config.yaml
n_layer: 21
d_model: 128
n_head: 4
n_kv_head: 4
head_dim: 32
d_mlp: 512
vocab_size: 8192
activation: "tanh_gelu"
norm: "layernorm"
norm_place: "pre"
norm_eps: 1e-05
positions: "learned"
qk_norm: false
attn_scale: 0.177
bias: "all"
tie_embeddings: false
parallel_block: false
init: "normal"
init_std_qkv: 0.0549
init_std_o: 0.0681
init_std_up: 0.0785
init_std_down: 0.0785
optimizer: "soap_variant"
lr: 0.0082
weight_decay: 0.0
lr_head: 0.00912
grad_clip: 0.5
warmup_steps: 200
schedule: "wsd"
decay_fraction: 1.0
decay_shape: "linear"
final_lr_fraction: 0.0
batch_tokens: 65536
seq_len: 256
doc_mask: true
train_tokens: 278500000
steps: 4250
dataset: "wikipedia_en"
Each number is 500 + 50 x the weight over its row's rms, rounded and kept within 0 to 999. Layers, rows and columns count from 0. Numbers have three digits each. The size before them is the row's rms in percent of the matrix's.

# layer 12 attention output, 128x128, rms 0.0681, rows 0-127, columns 96-127
108:517439543486495446530543527510524584491465365538557518515523541452509412571517500514449467459443
109:542503478597506568510480580403610531352490422451458601523449509589437423535533456528406483511487
093:415530563649402500556618518483469456451550569516411537482489448492533532394528533564448543457431
095:553566431565483566591509523562470444520468530478581523407484412599399443444533562610570560427506
097:611529483530590495529496539470502457573400433473476588418501460486433470498468544397528516491442
104:514581562470476455448488495474528514497431463514371414490451594518429443482491533518486420457623
091:429520548545580611498529442450512533548476444561413536580457481570452511519587567494544517457440
107:554531395358556476482584561555442400505516540580428451549517489502503486501467528410422440477453
104:477561542377460523511472572471468462535487540406522524405501547581467552506404554522485574428352
095:478526524438596447382519465521444521520481484536616542486451567513472505464543419530492500418493
104:494518566534498489476513484477481521480560598441548413567580505466665453529479491494546485523545
085:493535389526476512475516440548477462502534551577540413522547463519534524647547581623451431468457
095:514356471470564522538390449479526530577486565553428596395497520602471530501454464464517451424534
101:474538499476541437549520539514557430536484605464513484438575454547459401572477498555489519442529
098:538518516487551444540537444511489544474457569531392432534515501594552419571559455491604519403536
097:501580598513490473534407538535546481538530467521437473444584571491512450503409395419438588546571
107:545455576352398547462478427456427531454550442567537532481393491579523510556417485568522488505451
098:433449366570500506503420480522453491418574517413501585475471543401525402552444534592518500476516
098:484524464538515528484420466574544563446474514510500508643546480523445423416471491422503557431554
096:509406504570551482483483486395429491512475463519557473605435483489478462527573513541444568519470
105:526570395517386541412450627612453514508565603499555420406490412473500498512547484520471546523544
099:500569555545478653396513445451548566600617533441525435544451507495545498567458486497446455527460
102:483635479413482523456459367498518484541448569544486549579389568479577450434419457436518564560466
112:412525479536506537511501573447522604488668529484579532497524402589561480544518453542504502534459
110:519488519505477526429450497397526441490504601418571485524414495420484477553574426522565477473527
097:474420490572494544424534519557464448466484453543492596418507583457582559467500563450544368555470
095:614332528492471450541474450561447411460514523468584526470561465409505498497522485436449500605436
099:551526487497499563581490449493464434436549458407428449400382455500442522473534485552503641408530
099:503460528471579442584607516474504452519542570425439539543498565625467509436532468454565459594515
101:478603538482491458421488551491461463483467467551510553527418405581477575512435513526403505597387
092:475509507541473479454425533428503479546449602497439484570464509495513467453437527467595521473595
106:445524488537524536535517385499595590486510568465432470462378563489533517529511504487468359427466
094:632463625469549485544477509540530421507450512574416413487555507569493567549502522487475535516453
102:547482546519476522432445479500419471429490524521540394525689477535455435501545573542448467575441
093:548527506430540454415515497505503452497450439424496520549406445444431454574602582478539486581415
097:578476544419440450425499438459600526467428484529553566368525444605455579473458446493531538479511
088:473517523497465411537530439503508481389556617410573509524486460442541531529415527474538479478548
086:570540476490460583544491481448425449456575611504476412477541486460551515541466456416467502447565
098:462466484545634448526512465497470462415445607465443466415577386421470457463456541513568550459457
084:563570385566474523509409515476400519452533534522476522545569601459527481534461527491528444535579
089:591572525480475465477514448408442536422515557523439519506498460455514592517527411500556513501523
121:546530441541548481394545521483533497498461416445542484429468541521537471521448501546623386432563
098:492516542516406461458426377441571517435420553486458545535558590533441604525599500525592571512513
096:501441525421381487496537431459513515589438460518509506542480556528529456524521506495450494585536
102:550495595621492492562584542501560627501444523503646495430440433401452533526544505439450481497519
095:400472526571557455436524466570562430487452542465394507484520628389421502549436552520435472533477
106:572450544567586528469448605498520463566501513464445433419446531498572482577519438464556538466485
107:535549493413512493516491498575488611543422503454491343475555530391556519523550463464438500510552
117:480478542455635416448487498526519661435449502542486385472441411434472536466502475550445460533508
121:540540484536554525469468489470457397484483513605523534373446508450564491494500576486499561413449
100:513450467473466493565540491624403500504459561520404511530476430545426459567510415495546499546463
093:480498466413480520520512456483480500565435527495557478586492561484444534521549539402467517471388
096:559560578474459515526488496535532476333345534592509408355448490557562495539467442519409512470422
082:454501407592391388557502483459558437540416495468518441473521405512363585463471479541457458449381
103:572562427597449487575586521485547484476525449532578480581439472518476490449439466583648539532478
110:499552616506522477469460573548477498493466536391504470522598596442493523480540537512479494596540
088:527559426468476507507431484515440494515447420483471582569585446557482580496506443531456404517634
096:493577489596547451488500572551600539500428520481542651531480494512506600499528456533554570376557
098:584482390528420489467505512532486516516506476513489642566467600451435543567566464614387470410552
125:532512509442530513388523496413433493573546490461481503466538500485437435485441541546532522391446
094:425427506542455520456441444413574558466514478616468445486450519400464488427545440498608474487486
099:518491525485567475605469468449506520537533576474601499454404482387573437482516545470521461464457
101:487685534463428495524478566438478446564600612655527464503505531542460460584485536458536486482434
104:514562440464483593547616587508481538530588529579508534486519421472499502467464491442478460593453
098:603540535494497431466530560475478409310515537582534484483486476564531577457555453523485539510393
105:507533523452594545548544522419435412492567460513590525578454598462507538502465536598560459484570
100:547457642531468563486539392490530579499508548573524442560469476484498443466505489544546488498451
095:532424486529532405554424480504552600446532593573520580482451527509580475439496496474548472535581
093:500623468498453468542516494473519593523464465504537511392579562519601445484360444459460438506479
093:581497454512440539456499451548425448500484450534564540474533520605479532527529556468524532492500
098:497482455395472501483571455389558530483516545510423463503450559464477365435477508484472618539541
106:484605414515566438524569512567534555501455525541469451580438492438505490409580512654575570472546
102:579543488477412489552579535529601569510566587506477557530526520479600442505524471530473523526475
108:504487479393461365532506541523461530535469431466494552490511444513479451501408448535475506498457
095:495548532576448427566465550506507447500492564548365553466557489453496512440503481504543329540486
103:618473620531532504540350487492481556517566447522484470492408462439534405459640439544419477555501
110:535528563438529577493482498484509522518497460431490413452460541601458530418441544517429541424546
093:498460530458459349533492553494466444521493513395532517635512572475567528555528522545599476523573
105:595467550396511536473415462499523484573518501583461339576503447397544484487511441495430436415510
101:529407526445590516489496480530480477607453532543486403434489529510491579493532558572557518609500
097:513403651469459480501449391484572517430606382524476541435436411453511543575571472536453485534595
084:491448493574490587409544505498518542520517541630551485533486576510463541511518480522397511421444
101:609528510487470445563525597634424551506611392489513458542533503491485560444424521469503490527566
104:517488583452540551453491517499451533476381543528537517443474414443470479418521498424587583544563
107:418450436435511549465487404486488453473484563545481465474491439520538551471543432528497432474599
094:461486508519426486529501569569395512528497368498522553611517540478535390432437505523532409506476
097:546496625533489573565529428518512557498532600473591439490435445486490485523417505504437457491484
111:445462535477536517533442517509563492503510467501476482519509454513510516418553504561593469362565
094:504569526500440474618535550497483495505332578538474466528495446516547495576483494520421543442552
101:490644408526536522555503429518426566509504433568534537433531476557449557427508582632556504583438
101:490444589562563473548559538527429434465520515556476491532502566470551413414480590605469564539486
097:452378546415506519476464489554528597469490392427440419431570479441493470496416466531520507487516
082:509432424527507597426399540459603583528536533606501457380515566554498478434463599517492448452513
101:486481530509523528475445552552583516546533574432441552452509451444472486464408546466408559501493
090:505490522545597476477389495504551607462512564536437411529434518509440485495513442497474440580504
117:489511504437459484505563513509480427450633612439539496472481494547488416467562549489389481554515
091:484524481463472488491436567577542499574490543475492508561533428581534414569534558578465512453569
112:539538475536547590502508470373463532578505443468419552582513419490614438438426483515600544469506
092:535523498494546594604472473436466436532519488499468511533451579505568495449637483507474486512577
109:563558537500411416513510543558351642552561519441491609450448549588441532551504525443502494527438
112:518516475623386525442515572464438522480501474532606443553500565609488497506432467548410556517456
113:526446576604499518562526490550464478422486476466420376520567539516488570491518449463477547548577
111:482516526526443486519464436544447391571454415488548412484486558466572451528574581460600522449582
081:560502510521548546573526443497400493466538442483467550431573387513593536516654498591531534493534
102:513565460522465614496468519584480491535546425576512493527593488461542586479565587445490553485532
106:446495479440484600481434436573590574524506420462497496474453492569547449393498557505463536631561
103:379538468562614476497436480478481511498593553513464566523515479404526535535473463446502518453546
099:533415470524506383460480501582469485485492446433482465567481494560591613495448488405579450549492
108:506493557560594491476542475445421571510341482586521510416525497590394399512477536487424589447479
082:414542413492389484567442458559460683400519482479469530490471530500537487513619507455433535436407
100:559570453556496466467497546450473455533567460493462490583431524547510472562480664533540491465513
108:528620467476436537473439430523449497633454535475492505552490443492474521465439519513532526475503
098:547445533360502506552466590493535517423500496616481538546409513448379548510472528476556567529598
101:595576506476459437443497420522578492483515548480533527428558497429460357456406476359502531419390
092:453494563472468600441507428514528534488507544488604537603461441592596479430479543474423480508453
101:457532456484508474526452529468602535418588406535516401521473547543517454540545493594571517449434
111:472503569520451495489464510546596486533565475425433454589513557429469511514541471541550562552433
095:495601444445467511571534488454566425505424484651431659469611456485570534483509485590468479574573
087:512382481456454543430519657398442538490434494485498522531515376503505513527527551506396479500395
115:487532537513514424578564391377493413458349439539445481506558461446467569527519469504544567493424
098:463558533520510540361479422484536533543569485589454529471496476559510399526522577508538518562442
103:553558473474454446480510510499621500414518472509415525476588539491475485381592534512523450499474
101:485378501350499512481505427653427516432533455481575483539542618496564482486587371539521491442481
083:561482536452571454557469575569587417599520559475567503557484463515465615487435480536539437532436
105:445436519503587522394564535546540444498519481521510504448460508482525535326495514488463624524510
095:510433493534429525432527539437488581515445531431604488419536458441494418574419574506488509492503
089:538433378545459423486479506422448486606445527464483445406560510493507500395513524553545566485447
084:486453546588519502494470490455507536553470432367468453521380503527518475605469485527549674496582